Each number is 200 + 30 x the weight over its row's rms, rounded and kept within 0 to 999. Layers, rows and columns count from 0. The size before them is the row's rms in percent of the matrix's.

# layer 6 attention output (transposed), 320x320, rms 0.0883, rows 33-46,96-110,160-174,224-238,288-302, columns 0-79
095,235,183,182,154,223,254,198,208,133,244,241,200,159,166,177,193,181,244,246,240,240,138,193,216,186,226,256,231,243,187,185,251,192,220,188,195,192,221,200,201,151,200,224,255,180,207,176,213,189,227,152,236,206,191,180,164,183,229,236,186,180,211,204,205,185,241,188,206,207,175,178,186,172,176,178,195,178,196,219,212
093,211,174,200,197,213,182,202,158,197,211,213,208,202,193,236,191,168,185,166,244,240,262,224,174,225,191,164,178,220,192,212,197,210,220,183,184,168,256,180,207,179,179,150,168,231,194,193,190,167,247,234,179,219,178,141,208,202,185,203,189,205,230,177,187,204,240,206,167,207,186,144,169,217,165,155,229,218,176,251,173
088,161,201,187,225,222,189,229,195,193,180,211,235,181,190,201,106,174,218,234,163,145,189,194,208,240,186,143,160,209,173,195,181,224,235,171,197,165,229,171,209,206,196,161,163,225,153,213,159,218,187,242,187,182,184,202,223,134,189,141,192,176,157,171,224,229,180,207,186,217,229,231,240,197,232,187,180,220,142,192,222
094,181,175,204,258,209,196,218,176,189,206,205,177,251,214,196,216,194,176,200,192,163,218,201,185,227,184,167,183,183,237,139,174,220,165,208,169,242,208,205,161,175,229,157,167,163,200,192,173,191,253,212,165,240,142,162,217,211,217,192,194,218,191,191,226,215,211,187,116,216,189,169,171,171,207,229,238,225,205,154,201
090,178,226,193,186,220,231,238,182,168,225,209,210,184,164,191,143,220,173,210,163,175,246,156,250,172,208,154,178,195,242,208,215,212,185,203,246,208,219,227,233,171,270,158,211,135,215,179,202,214,204,163,179,191,221,265,228,227,227,234,241,164,207,159,195,270,239,166,232,233,189,207,225,194,200,206,196,134,151,165,181
105,148,191,203,231,177,202,242,126,149,232,282,205,197,158,198,245,214,206,188,212,226,169,207,166,176,209,169,246,264,221,185,208,177,170,213,199,270,224,140,242,162,226,206,170,217,227,210,189,191,217,209,194,187,275,195,197,204,203,174,206,184,188,174,212,214,209,178,157,95,249,260,247,210,228,211,198,187,199,203,157
094,190,207,239,204,226,192,199,245,241,137,171,186,196,174,235,165,201,227,180,172,247,245,194,195,157,206,212,203,154,199,127,222,202,172,212,211,188,184,195,177,192,222,177,252,241,169,206,145,160,202,171,192,138,196,164,160,169,227,256,185,123,258,183,175,261,201,229,225,168,232,189,192,210,191,210,168,225,295,185,204
102,230,214,168,211,207,189,232,167,190,238,258,268,191,164,200,177,167,167,199,164,202,211,204,223,278,177,204,232,247,257,200,230,231,189,219,173,185,194,210,205,171,203,199,164,157,189,187,171,218,216,242,208,134,126,220,225,215,168,212,184,208,199,125,204,220,208,207,209,200,154,264,206,152,124,228,204,177,197,226,195
103,167,186,153,141,186,159,224,169,151,202,158,152,133,197,220,145,218,202,192,195,178,223,217,216,187,210,203,166,209,190,254,178,194,203,197,230,204,212,188,166,214,196,207,207,188,222,223,196,213,242,251,174,169,227,168,191,208,199,192,173,170,168,209,159,217,143,236,217,203,172,232,236,195,228,167,188,214,189,187,245
097,201,220,160,199,184,288,188,209,185,169,203,258,164,162,208,182,203,212,196,217,200,175,217,175,209,196,130,242,194,263,212,193,186,129,165,244,206,153,226,177,175,195,142,217,246,244,195,209,211,185,139,172,181,151,136,209,170,195,192,154,236,202,196,208,195,233,183,115,198,218,197,201,206,207,207,161,189,209,184,194
095,217,230,137,198,215,182,225,233,174,215,285,166,164,226,172,178,192,198,222,203,270,170,192,220,173,173,280,240,206,232,266,243,206,196,205,143,177,201,201,206,226,243,214,234,178,191,188,187,204,191,245,163,161,183,207,202,194,144,186,185,207,227,209,178,191,202,181,221,147,175,204,237,202,211,196,165,216,172,235,242
109,153,222,133,173,223,190,238,174,195,205,116,200,211,212,178,200,186,208,140,230,219,185,163,185,228,204,200,147,197,219,164,219,144,194,209,241,189,216,217,207,199,251,235,215,153,184,199,107,221,187,224,226,204,222,182,200,151,212,193,188,163,190,190,196,182,176,248,250,239,195,194,200,243,300,203,193,202,246,230,170
100,197,169,191,218,181,240,168,203,208,187,210,195,250,197,208,168,210,182,245,183,215,198,225,206,223,133,214,211,204,210,207,151,210,213,190,247,223,201,198,259,187,209,179,211,203,191,203,203,170,136,182,167,168,182,194,204,209,189,193,199,170,198,190,189,156,139,192,209,194,176,131,186,140,171,226,202,212,177,202,234
099,208,130,166,169,216,160,184,169,229,185,214,205,238,218,182,220,272,228,230,166,157,152,190,209,218,258,206,198,191,229,245,170,220,216,211,209,181,207,233,178,175,169,201,172,180,254,253,201,213,176,196,175,256,191,191,151,216,220,207,184,200,173,207,271,168,199,234,182,171,212,254,190,202,192,233,229,194,172,242,174
103,252,205,231,181,201,191,227,166,250,180,198,167,180,199,146,210,184,213,200,188,155,208,198,178,180,181,223,185,177,215,188,193,203,222,200,167,263,238,224,200,268,207,249,151,133,214,225,213,230,222,188,183,190,261,257,221,206,248,185,234,255,202,234,156,146,229,164,183,122,234,226,193,204,175,193,163,214,192,214,233
098,183,264,192,207,173,207,184,210,220,180,219,183,198,236,152,221,147,197,243,239,228,222,216,244,204,191,194,199,159,187,194,187,188,237,219,207,245,222,200,226,222,206,202,164,206,157,221,227,217,187,188,165,200,178,222,217,195,181,171,251,211,202,199,192,152,156,165,224,180,243,142,189,195,155,249,176,197,235,172,206
100,179,197,228,196,206,195,166,164,176,232,187,188,165,164,226,125,173,204,246,176,166,215,204,219,142,221,204,160,235,230,169,271,243,210,198,138,196,248,227,195,204,154,201,200,187,241,207,194,217,207,193,220,212,202,143,128,217,188,226,216,260,197,234,204,235,179,243,189,194,185,199,190,196,184,192,191,186,198,222,176
119,239,205,211,153,201,224,186,183,219,194,202,185,195,208,197,193,191,208,222,186,159,235,222,167,238,223,223,164,225,258,195,178,219,197,194,194,197,214,191,229,197,205,244,173,166,268,195,201,212,182,194,246,246,227,252,210,177,223,195,183,204,217,189,191,180,222,191,221,201,177,205,254,228,181,161,220,244,196,223,227
091,193,204,285,188,227,208,246,201,185,193,194,162,229,165,180,242,207,197,228,233,238,210,221,204,167,178,239,169,257,193,144,166,184,216,264,168,197,189,211,164,167,196,232,228,190,168,207,142,250,183,221,170,203,202,231,247,256,236,138,178,221,134,180,217,250,172,184,182,199,169,220,217,161,231,153,195,177,212,182,200
100,265,216,198,242,247,216,179,253,198,206,177,204,200,183,179,233,211,220,221,191,198,174,232,200,155,176,133,192,184,200,175,245,150,216,163,252,151,262,200,195,175,163,186,194,226,195,156,196,212,248,187,180,228,136,224,191,213,228,182,229,154,192,208,247,174,195,192,157,224,195,182,162,167,222,184,229,183,229,173,162
105,184,261,186,199,202,168,181,166,186,253,224,197,213,187,253,187,242,228,156,209,194,225,187,184,191,184,181,210,184,177,213,134,185,144,249,175,195,221,114,184,192,191,224,133,201,267,151,242,196,232,235,257,145,206,178,154,200,182,173,179,213,211,204,220,209,205,222,181,169,209,197,195,145,235,212,183,196,169,142,160
105,230,230,216,183,207,217,269,182,207,139,162,228,168,200,183,161,168,219,180,179,191,167,238,224,180,189,173,145,186,192,133,196,223,182,203,237,181,218,235,175,158,171,164,244,217,181,183,221,207,203,204,189,174,170,165,148,228,209,216,172,151,186,189,148,261,232,185,190,269,201,162,172,169,208,202,195,198,254,197,181
095,260,173,168,106,189,217,214,225,217,240,205,210,212,210,210,158,244,212,232,228,192,223,215,229,226,194,183,202,245,256,195,175,225,188,175,158,167,244,195,205,189,224,225,147,173,166,224,255,179,186,196,158,151,254,185,260,151,193,179,186,209,222,203,241,200,221,148,186,186,204,222,189,229,203,199,182,197,191,210,213
100,168,172,268,220,193,200,162,198,211,163,182,186,174,229,159,162,201,188,209,246,197,211,160,189,263,182,217,193,197,238,173,142,242,214,195,237,267,150,167,195,167,220,175,226,150,201,225,173,196,173,220,203,221,199,217,181,182,166,216,202,207,178,208,180,258,164,208,163,191,206,189,206,186,241,197,153,219,198,210,197
085,235,254,163,224,190,236,203,223,193,247,210,239,157,192,186,205,207,185,178,124,210,225,182,234,205,202,225,188,137,186,233,259,198,159,217,170,185,162,195,180,211,150,180,132,175,204,189,227,224,174,173,214,197,183,202,163,152,189,179,226,210,184,206,223,146,228,194,210,196,235,186,193,126,197,220,220,220,263,193,201
094,234,183,222,238,207,237,228,191,224,217,197,257,214,172,136,206,180,218,192,117,237,148,190,177,250,198,195,230,158,217,190,250,153,212,232,168,156,185,148,211,202,187,242,206,138,154,241,207,216,200,231,182,203,152,217,179,195,184,200,244,213,228,166,139,194,190,212,201,194,176,201,219,217,200,202,212,231,192,221,254
090,257,174,223,196,168,240,204,161,208,217,209,256,243,230,237,163,225,178,175,198,205,142,151,226,239,244,192,193,199,212,210,177,208,253,236,201,183,232,215,163,190,193,197,221,181,233,217,228,163,193,207,217,229,226,246,201,210,204,176,202,150,228,196,237,146,215,241,209,239,226,165,163,227,207,202,205,203,174,192,190
097,198,264,206,233,241,176,165,145,221,215,231,181,182,166,194,172,160,237,231,202,173,201,170,214,196,205,226,188,203,193,252,214,176,211,175,186,175,240,231,189,223,204,167,172,241,169,216,248,192,237,178,181,213,197,222,145,208,201,188,182,185,197,195,204,168,262,204,223,191,198,140,226,197,174,203,206,198,231,233,242
098,200,219,176,158,239,189,242,194,185,281,172,196,235,197,208,231,258,237,180,194,177,261,210,230,198,178,205,236,129,211,210,209,234,197,236,267,251,220,134,186,187,228,228,178,213,251,192,183,231,276,216,301,152,221,210,168,210,207,211,158,199,166,215,228,168,227,163,217,175,282,188,205,181,241,228,180,213,156,207,227
100,179,217,154,223,214,203,194,212,204,213,224,210,230,221,225,188,196,200,187,268,220,182,185,201,168,264,221,198,210,159,216,164,235,162,176,227,208,158,208,221,233,187,249,137,250,157,182,201,173,173,189,206,155,165,209,255,201,224,158,172,151,188,200,203,185,183,211,225,224,223,183,200,267,222,158,196,196,207,201,225
102,212,207,214,207,210,205,218,245,174,231,220,180,261,159,133,184,242,158,173,237,214,153,207,170,252,151,220,133,236,177,189,202,162,215,205,252,199,193,202,150,188,208,199,185,167,208,165,179,193,189,212,218,192,247,218,178,220,219,191,196,171,197,238,191,151,191,160,161,193,207,218,200,142,251,242,247,198,198,226,194
103,191,222,188,150,173,228,157,210,155,203,175,241,193,178,191,172,203,191,180,209,182,187,247,186,187,222,190,203,209,217,206,205,215,124,187,125,164,182,214,183,218,210,218,200,205,209,186,174,161,220,225,186,235,147,163,265,177,164,187,243,188,232,209,243,184,199,170,203,249,166,202,226,211,188,205,157,177,218,174,236
099,219,259,182,213,242,192,200,160,215,202,210,181,157,148,170,250,199,177,166,199,241,221,214,233,197,174,198,133,201,216,165,153,199,250,212,162,225,207,202,195,220,210,187,234,213,188,167,212,138,236,172,192,204,153,249,168,211,213,175,191,160,192,196,258,200,187,247,219,206,187,183,157,198,175,200,188,208,269,177,190
104,185,247,157,232,208,165,176,184,220,202,179,236,146,242,202,212,263,243,215,180,193,216,230,160,231,237,242,169,182,183,212,238,229,173,160,200,208,200,219,207,198,209,215,224,223,242,218,233,160,233,256,196,188,210,168,169,163,231,223,232,184,144,211,193,191,194,224,210,218,225,154,234,212,205,231,162,215,251,205,183
110,202,220,172,186,218,199,175,132,250,191,190,241,215,244,196,203,193,176,209,224,208,217,196,179,220,214,212,146,190,125,179,178,203,203,186,228,211,158,177,161,187,267,165,171,196,232,195,224,142,142,233,195,214,164,172,225,181,212,178,157,195,162,238,192,157,170,285,211,189,227,192,270,185,169,194,233,219,212,151,231
101,215,274,188,174,259,188,190,252,238,191,168,209,175,199,213,209,173,154,180,207,194,226,193,222,199,214,211,181,232,186,237,236,256,231,174,182,264,215,208,178,185,170,189,216,223,201,229,169,199,192,175,181,263,180,195,230,166,253,195,200,211,233,172,193,210,223,185,179,208,219,218,211,251,234,185,224,203,270,163,207
091,223,216,237,190,155,210,230,265,209,203,240,218,244,147,237,182,191,185,202,208,188,172,140,231,155,176,194,177,227,231,214,263,206,204,231,169,257,175,176,215,204,216,157,172,149,210,217,210,201,221,207,162,149,236,174,241,188,198,218,237,239,209,188,188,176,227,191,184,221,228,256,185,209,267,187,263,217,217,218,195
098,197,220,186,203,162,189,147,220,221,232,231,173,200,237,192,200,187,196,216,206,263,148,186,187,219,180,174,206,174,165,165,219,230,177,236,211,197,172,207,181,204,158,198,238,207,237,175,234,278,284,200,182,227,174,181,209,231,188,158,232,186,183,148,220,165,188,213,214,221,203,163,199,185,234,221,223,183,195,167,219
087,220,227,203,214,173,224,246,195,198,248,280,221,201,247,227,228,162,149,220,174,180,178,167,214,212,210,166,172,249,230,254,147,179,230,187,200,182,210,227,236,158,229,134,193,239,192,202,194,215,144,235,232,218,227,192,210,219,216,190,176,189,174,215,174,210,253,230,198,214,198,223,169,179,174,197,173,185,159,215,160
114,192,182,194,148,182,180,194,191,199,177,168,240,189,216,243,154,182,185,202,232,236,230,216,190,160,201,250,166,213,223,176,222,222,214,221,203,195,208,184,261,213,176,196,165,209,152,174,185,216,172,197,206,220,219,204,212,213,196,240,211,209,206,242,217,190,154,187,175,193,190,209,206,212,201,193,229,157,162,234,212
100,216,175,216,154,195,249,241,217,208,214,171,246,239,209,222,202,247,184,213,237,135,178,202,162,178,221,207,232,228,149,169,206,231,187,206,213,231,238,189,170,201,193,211,206,286,221,207,160,241,150,136,185,243,186,212,187,253,212,203,196,204,142,192,151,173,217,171,183,153,167,203,237,217,245,276,200,189,167,221,230
101,200,220,222,219,217,234,165,172,236,163,177,149,198,138,147,239,240,231,176,199,205,166,196,200,226,175,169,240,227,244,252,197,178,205,181,228,197,226,186,177,162,202,214,212,195,168,223,170,223,223,204,202,185,231,222,246,207,145,153,196,188,212,160,191,222,237,183,171,207,223,183,209,189,205,238,222,174,190,220,194
104,256,221,221,186,239,190,225,243,210,179,203,233,192,187,171,226,243,168,132,230,206,202,210,216,165,201,198,217,192,179,230,192,198,232,193,211,166,197,203,234,188,207,113,214,191,184,212,198,184,155,217,255,217,178,181,253,218,153,188,283,190,171,212,193,197,209,187,123,171,187,217,234,175,214,213,151,207,150,215,221
101,215,177,233,214,209,222,223,208,203,173,208,201,174,170,240,182,186,198,186,177,187,225,164,149,218,186,198,174,178,162,150,196,159,237,215,154,201,153,172,192,214,188,255,189,147,169,187,239,174,135,203,292,231,232,225,126,260,202,185,167,187,231,237,239,209,212,179,154,186,170,233,204,244,184,181,232,227,219,228,239
107,158,183,241,214,181,157,152,223,214,196,198,151,249,217,197,232,210,231,241,189,211,236,214,231,188,198,173,225,227,210,197,278,202,184,215,199,194,139,195,208,164,173,199,272,251,237,274,199,171,203,201,171,254,186,205,209,231,230,235,230,221,176,165,232,190,265,223,183,237,209,203,199,204,204,196,217,169,176,230,162
111,114,210,173,242,183,204,182,204,252,98,213,192,210,157,191,223,186,182,219,156,174,199,183,242,202,214,161,157,173,255,189,175,206,158,174,189,202,166,187,182,259,211,177,174,228,228,252,204,175,210,266,168,182,167,213,201,203,173,221,201,219,173,188,219,229,169,206,240,201,163,248,225,181,218,245,204,185,223,185,227
111,195,197,180,230,226,214,157,233,219,160,180,206,207,195,161,241,189,218,153,208,163,164,197,196,241,177,188,150,185,188,190,182,174,234,214,220,180,166,213,205,215,197,198,174,178,168,164,255,153,220,195,223,150,228,198,204,221,212,199,222,214,211,180,193,149,207,202,181,157,197,208,203,218,192,218,183,182,209,215,192
097,257,183,187,219,199,149,157,188,212,204,237,196,183,247,204,230,220,186,169,184,253,199,215,160,154,211,219,196,245,208,191,233,173,165,198,208,207,196,208,160,187,209,215,160,267,198,219,181,165,184,198,185,271,171,202,178,184,204,195,224,209,239,218,188,213,181,135,190,189,182,181,191,201,153,207,220,180,222,198,172
107,217,161,175,140,270,190,196,201,211,233,220,260,200,177,164,256,250,170,226,170,193,192,196,276,193,236,157,186,167,232,226,202,184,239,196,235,211,203,195,216,204,206,199,215,249,164,155,219,187,186,232,231,225,186,170,223,217,162,222,192,200,212,239,169,171,179,204,223,154,162,242,200,160,183,145,163,160,207,191,181
105,199,229,165,142,166,166,188,227,206,156,243,171,248,207,168,225,203,244,206,192,209,226,219,165,265,166,183,270,224,255,231,191,247,213,237,192,239,173,181,214,253,206,245,173,262,139,249,207,142,183,180,217,196,202,216,164,168,230,199,185,243,186,217,185,144,167,221,262,212,251,194,165,215,150,163,174,193,186,239,197
105,219,174,179,222,199,208,222,187,205,178,165,151,212,236,229,205,212,140,265,187,198,187,178,243,207,149,266,246,201,271,145,238,168,189,165,183,209,178,194,249,220,223,178,198,196,156,180,240,214,162,228,164,192,149,189,166,237,182,174,231,190,191,240,210,211,214,218,184,254,218,218,188,197,182,222,209,162,190,232,222
107,171,180,184,206,187,158,177,213,239,229,167,240,225,220,200,180,216,239,273,269,179,158,209,170,189,239,206,185,227,224,261,155,205,152,183,205,143,186,187,252,224,206,207,238,201,208,200,194,209,159,200,160,223,140,213,268,188,157,176,270,216,211,266,260,209,163,147,221,177,198,189,253,205,150,248,189,191,159,211,252
102,211,212,215,196,187,217,204,221,195,185,270,171,160,198,227,208,193,195,190,203,187,231,186,178,228,186,179,193,186,224,229,195,160,230,175,196,200,215,233,231,200,194,191,212,191,202,170,213,215,151,241,204,207,207,194,145,235,214,211,184,190,156,202,170,213,194,250,196,171,237,187,207,265,259,197,159,185,159,203,217
107,169,246,200,198,192,215,221,206,212,211,209,210,251,155,147,235,235,234,156,212,252,163,228,237,233,231,194,191,198,151,209,243,237,213,177,223,191,212,180,161,178,162,189,234,152,193,224,164,184,173,160,179,207,156,186,223,210,195,200,210,218,201,214,207,161,225,205,219,265,255,191,229,204,200,167,236,221,224,208,145
101,206,231,197,179,229,171,165,256,231,218,186,212,234,191,191,188,217,286,167,208,188,198,156,218,221,151,226,202,230,148,285,147,201,216,257,189,200,176,217,177,187,176,204,199,219,196,188,174,190,213,236,170,157,237,213,222,216,217,206,225,149,240,159,202,213,171,264,234,212,180,213,188,222,188,231,218,206,156,251,198
108,175,236,209,197,180,208,223,189,195,251,217,165,174,250,239,191,225,213,227,248,164,193,211,216,225,213,199,185,168,156,144,188,216,213,155,229,220,199,235,215,207,172,173,195,205,208,177,201,166,224,176,224,219,200,170,252,175,229,209,219,172,227,200,238,199,163,222,172,221,172,232,183,192,189,238,172,198,220,254,155
105,216,190,215,197,215,173,213,285,113,210,199,241,189,165,157,159,201,211,202,163,220,191,244,202,127,218,232,193,169,175,154,221,229,179,188,148,174,189,179,178,161,202,204,195,175,166,218,182,166,188,166,135,208,169,225,219,192,184,238,191,212,216,236,202,225,198,169,201,198,193,221,198,184,199,211,166,204,151,191,211
098,210,234,194,182,211,228,203,163,203,222,215,146,151,214,190,236,241,213,248,147,172,183,204,232,219,209,185,159,201,179,175,262,219,175,238,161,186,170,172,162,162,235,212,205,215,231,204,217,223,201,231,192,113,207,206,188,200,193,170,231,236,239,275,191,193,220,237,155,184,279,235,171,223,220,175,202,121,199,167,180
107,216,197,191,265,177,222,214,225,221,229,221,190,218,201,218,173,209,192,205,217,270,184,212,218,195,246,178,191,173,225,206,217,213,199,178,158,196,197,237,201,170,192,186,182,230,175,184,210,212,219,161,158,207,164,156,264,175,213,240,224,228,211,207,192,192,219,217,192,220,140,159,194,156,213,143,178,214,174,189,191
094,238,169,159,187,195,197,183,209,210,185,195,235,224,146,191,187,152,195,213,173,193,183,213,215,191,181,225,164,231,198,199,191,237,202,223,183,263,171,172,201,155,158,191,260,175,245,160,201,172,208,237,182,183,214,183,173,173,178,212,148,232,157,206,244,179,221,212,244,232,210,161,202,190,206,204,154,164,204,225,209
092,210,136,206,189,171,239,222,205,199,213,176,160,173,311,210,257,231,204,217,207,266,245,240,179,187,237,220,170,177,180,179,163,156,228,220,216,211,281,223,210,222,145,168,224,226,193,187,210,171,226,153,224,198,204,229,206,242,172,165,131,190,184,193,133,209,186,203,203,275,223,215,207,236,70,198,192,197,228,184,204
095,206,169,188,158,195,231,232,212,168,159,226,183,196,175,215,229,194,174,247,185,155,209,165,225,193,219,228,217,179,201,231,226,162,169,217,205,226,244,208,210,193,161,254,220,182,217,234,213,207,222,216,206,197,206,266,214,164,190,201,179,162,197,232,177,193,179,233,235,203,215,197,165,199,222,214,221,231,150,169,131
104,173,238,153,216,212,263,229,204,224,237,185,181,245,201,209,172,250,198,181,205,126,182,226,179,223,223,175,240,189,180,230,153,197,214,173,203,194,141,190,188,182,206,214,223,188,206,208,179,232,183,216,258,176,219,210,156,180,170,204,201,183,207,203,184,151,186,237,195,201,209,161,197,229,148,182,190,160,181,167,227
104,213,182,189,241,161,237,243,190,162,139,205,200,180,193,244,222,211,217,199,221,214,166,222,173,181,230,186,216,214,161,233,212,202,177,231,155,177,161,209,203,152,216,218,189,190,219,222,197,255,222,218,214,181,231,151,189,214,218,156,197,203,184,215,143,173,209,176,209,200,211,172,138,195,220,233,225,155,189,218,247
103,183,182,237,221,167,157,190,240,190,220,181,160,142,197,210,210,179,170,212,213,217,189,175,230,110,247,219,193,243,194,131,162,207,223,198,193,181,242,212,205,139,171,240,203,212,259,196,187,209,266,214,160,229,233,203,237,251,168,187,221,166,164,184,212,216,210,171,134,110,174,156,203,189,244,181,243,200,166,240,209
088,163,160,204,215,192,246,175,213,200,254,174,172,214,219,202,116,210,249,208,205,208,183,203,220,203,204,210,187,183,183,222,191,194,258,172,237,192,166,168,202,203,211,213,205,181,204,225,179,190,229,204,182,163,200,191,243,225,220,230,200,208,192,222,223,229,185,166,243,190,156,135,167,187,230,181,196,158,200,246,225
102,177,180,131,192,241,183,215,242,183,171,196,202,166,188,170,190,218,189,174,218,212,207,188,181,200,204,186,192,264,191,246,131,185,221,180,143,219,123,187,188,261,186,213,193,262,201,166,249,238,168,179,186,141,215,216,205,174,196,132,187,221,180,249,240,193,193,185,187,246,220,195,173,204,182,165,185,189,171,172,185
109,153,243,177,196,232,142,231,152,154,234,207,222,216,194,121,182,249,221,210,231,197,242,250,175,209,224,226,167,241,172,200,139,210,200,213,214,244,211,185,176,247,174,218,211,213,187,227,194,148,187,155,238,158,216,206,228,147,213,207,213,204,209,170,239,154,231,161,178,204,215,171,212,221,234,165,195,158,224,207,202
099,210,189,197,155,225,202,138,204,249,199,167,173,172,218,213,206,207,267,159,211,190,171,226,170,127,188,233,218,185,182,180,178,203,208,236,200,160,188,252,223,221,188,233,152,200,227,148,258,197,253,204,227,235,191,181,215,247,247,179,222,193,164,234,165,199,199,153,230,195,190,180,262,207,187,223,186,206,229,193,246
099,206,198,188,197,215,206,271,126,161,164,266,170,143,176,164,193,202,185,202,133,237,173,226,191,186,222,187,184,202,255,175,180,196,198,150,220,173,175,239,196,187,171,262,191,230,251,209,173,204,231,222,255,223,218,207,192,187,241,232,248,109,164,214,188,188,225,188,163,224,188,218,193,167,222,177,176,179,212,191,230
100,212,176,216,257,203,194,192,233,255,183,201,227,205,176,248,209,185,201,206,191,238,223,189,200,200,217,157,198,231,206,207,208,185,218,204,249,194,160,226,207,195,216,228,201,234,194,240,189,226,208,223,173,200,194,205,199,247,213,201,181,201,184,179,176,169,233,189,236,212,208,292,165,211,197,185,216,205,243,180,175
085,160,266,208,227,144,198,223,164,274,124,167,199,217,241,185,264,183,131,205,149,242,201,234,207,231,126,191,190,226,171,210,213,184,197,190,145,191,196,162,208,238,167,193,201,162,226,190,179,236,222,220,191,213,203,189,201,189,247,235,211,217,262,228,221,212,239,235,200,173,235,223,164,224,183,184,284,201,226,196,168
108,163,168,204,193,210,181,181,192,139,169,214,225,116,202,160,203,175,210,214,189,257,224,218,187,178,301,231,202,196,228,180,202,191,179,192,258,205,216,202,169,193,132,219,186,197,224,170,196,202,256,191,231,257,223,245,228,192,176,219,190,169,227,192,269,255,209,182,221,237,155,163,194,184,192,175,273,187,211,227,162
101,200,219,212,185,222,190,172,192,223,217,147,250,262,243,206,162,203,180,258,210,213,254,227,195,208,158,188,216,185,226,221,203,226,203,210,262,165,242,174,202,200,239,144,203,244,127,206,197,222,183,171,208,131,227,210,174,179,222,213,203,209,202,219,169,241,158,182,238,190,189,210,212,183,203,255,155,265,229,172,179
# layer 6 attention value, 64x320, rms 0.0479, rows 33-46, columns 0-79
098,182,142,204,146,271,148,196,186,192,177,167,203,181,183,187,167,208,224,189,234,200,179,166,226,181,211,167,259,207,189,245,228,222,206,206,131,215,201,186,179,181,153,192,198,199,182,162,168,174,220,171,217,149,206,199,213,174,218,162,229,200,206,219,181,230,168,221,184,233,203,168,196,160,210,210,230,179,182,153,179
102,161,210,217,250,149,193,190,259,221,174,181,202,193,195,246,196,205,206,205,166,301,196,196,225,203,223,181,231,162,181,203,230,255,197,165,183,216,252,211,196,163,211,198,219,211,202,215,157,197,223,180,206,174,157,226,190,184,201,244,193,189,144,187,210,211,230,134,155,227,226,215,190,196,196,155,184,222,228,195,177
107,195,249,212,222,143,210,211,191,150,207,145,224,222,194,202,189,138,248,214,207,198,190,170,215,210,218,201,242,187,202,195,170,213,262,201,199,160,181,223,159,216,180,175,211,136,212,229,196,197,243,224,240,194,201,217,218,206,177,225,213,175,202,177,228,156,213,254,202,231,229,218,265,159,248,176,204,189,188,147,212
100,145,180,201,234,172,208,169,172,220,173,235,164,203,193,219,174,211,145,154,126,180,171,227,188,136,185,168,244,192,234,157,206,192,166,164,194,195,275,176,187,206,136,111,235,207,217,220,214,195,180,149,230,168,176,230,150,182,210,222,208,201,249,203,250,169,221,240,237,181,223,148,205,193,185,190,190,217,204,191,235
105,178,143,218,217,277,225,247,150,194,189,195,272,177,197,164,193,195,168,190,236,229,160,217,185,180,161,247,157,180,219,167,207,181,195,206,158,238,221,235,154,167,149,217,211,219,141,177,187,233,183,260,202,198,196,179,159,199,225,211,180,186,211,171,185,264,217,224,176,220,173,221,226,215,215,202,199,218,204,206,180
101,193,243,214,157,182,202,240,195,201,192,214,219,206,204,130,161,173,189,215,159,256,259,187,168,200,241,176,130,248,202,234,199,189,196,229,166,238,189,167,164,235,196,213,207,143,182,248,223,183,224,204,229,219,279,212,249,158,223,139,188,197,219,141,193,164,228,186,215,178,188,193,212,192,182,187,170,220,262,220,201
100,197,185,213,248,194,233,223,166,218,252,237,165,219,186,242,229,231,194,251,164,182,218,193,215,204,135,157,224,179,222,217,170,183,188,165,219,222,180,223,172,187,189,182,213,147,160,181,203,165,203,260,167,177,239,197,195,217,209,209,201,216,215,174,206,246,180,243,198,193,187,154,176,221,242,162,239,200,227,224,201
107,193,237,216,239,236,164,143,184,168,222,213,215,217,223,201,163,188,227,221,209,147,175,212,248,181,218,233,235,194,212,201,208,200,198,165,233,260,248,178,198,241,222,177,127,180,247,197,207,175,199,175,226,210,232,213,201,198,158,173,173,223,207,184,241,225,181,243,219,225,185,195,223,146,132,169,176,192,191,207,231
100,191,170,179,151,196,174,196,176,200,165,135,210,205,216,253,237,188,199,219,215,137,228,174,188,229,192,210,200,184,235,203,191,190,211,182,157,170,207,241,172,193,200,203,238,204,169,232,266,205,223,211,205,231,204,207,188,168,155,198,159,236,176,207,206,199,123,218,160,200,138,173,149,209,251,276,181,188,195,131,226
100,246,161,241,175,192,257,223,158,154,226,195,223,218,215,256,125,182,193,254,192,199,146,225,167,154,169,201,208,245,186,147,209,221,217,156,179,185,227,225,193,188,276,243,181,178,238,220,215,184,239,214,190,249,125,230,178,219,171,182,207,218,228,217,199,217,237,148,168,243,214,182,174,190,204,195,213,181,145,196,195
098,229,189,191,227,188,231,213,189,183,157,204,236,259,196,214,182,202,196,172,183,161,160,204,201,258,233,217,185,188,180,255,253,189,173,176,188,198,170,200,163,188,235,196,185,142,232,153,250,165,212,177,234,221,241,171,212,232,172,196,195,175,165,209,210,187,148,132,142,181,171,222,187,209,191,175,233,182,174,197,278
095,198,176,216,158,182,149,181,133,202,215,182,189,227,182,222,160,165,200,202,158,243,178,185,170,232,180,204,231,196,225,238,234,185,180,261,232,237,245,219,242,212,161,180,209,197,177,181,192,228,138,209,193,169,236,214,217,203,220,167,237,204,196,213,183,211,189,220,198,211,219,128,208,161,198,186,211,150,197,206,213
107,239,206,173,190,258,236,173,234,224,194,239,186,228,202,192,201,202,210,204,212,237,245,211,194,193,215,189,206,217,199,175,169,196,181,200,266,213,234,174,229,176,214,236,229,198,168,166,196,186,203,156,210,192,143,201,180,131,239,239,232,200,157,177,148,201,126,128,242,222,192,174,230,217,228,188,176,197,203,207,221
104,158,188,157,134,174,193,152,193,232,177,151,222,151,180,154,185,173,226,219,181,128,178,194,224,200,181,202,202,228,169,177,198,245,168,198,150,202,237,184,213,200,213,163,159,209,210,248,264,183,163,253,170,192,211,202,152,225,244,224,206,185,199,217,224,211,237,225,176,141,284,232,216,219,160,266,221,242,207,149,182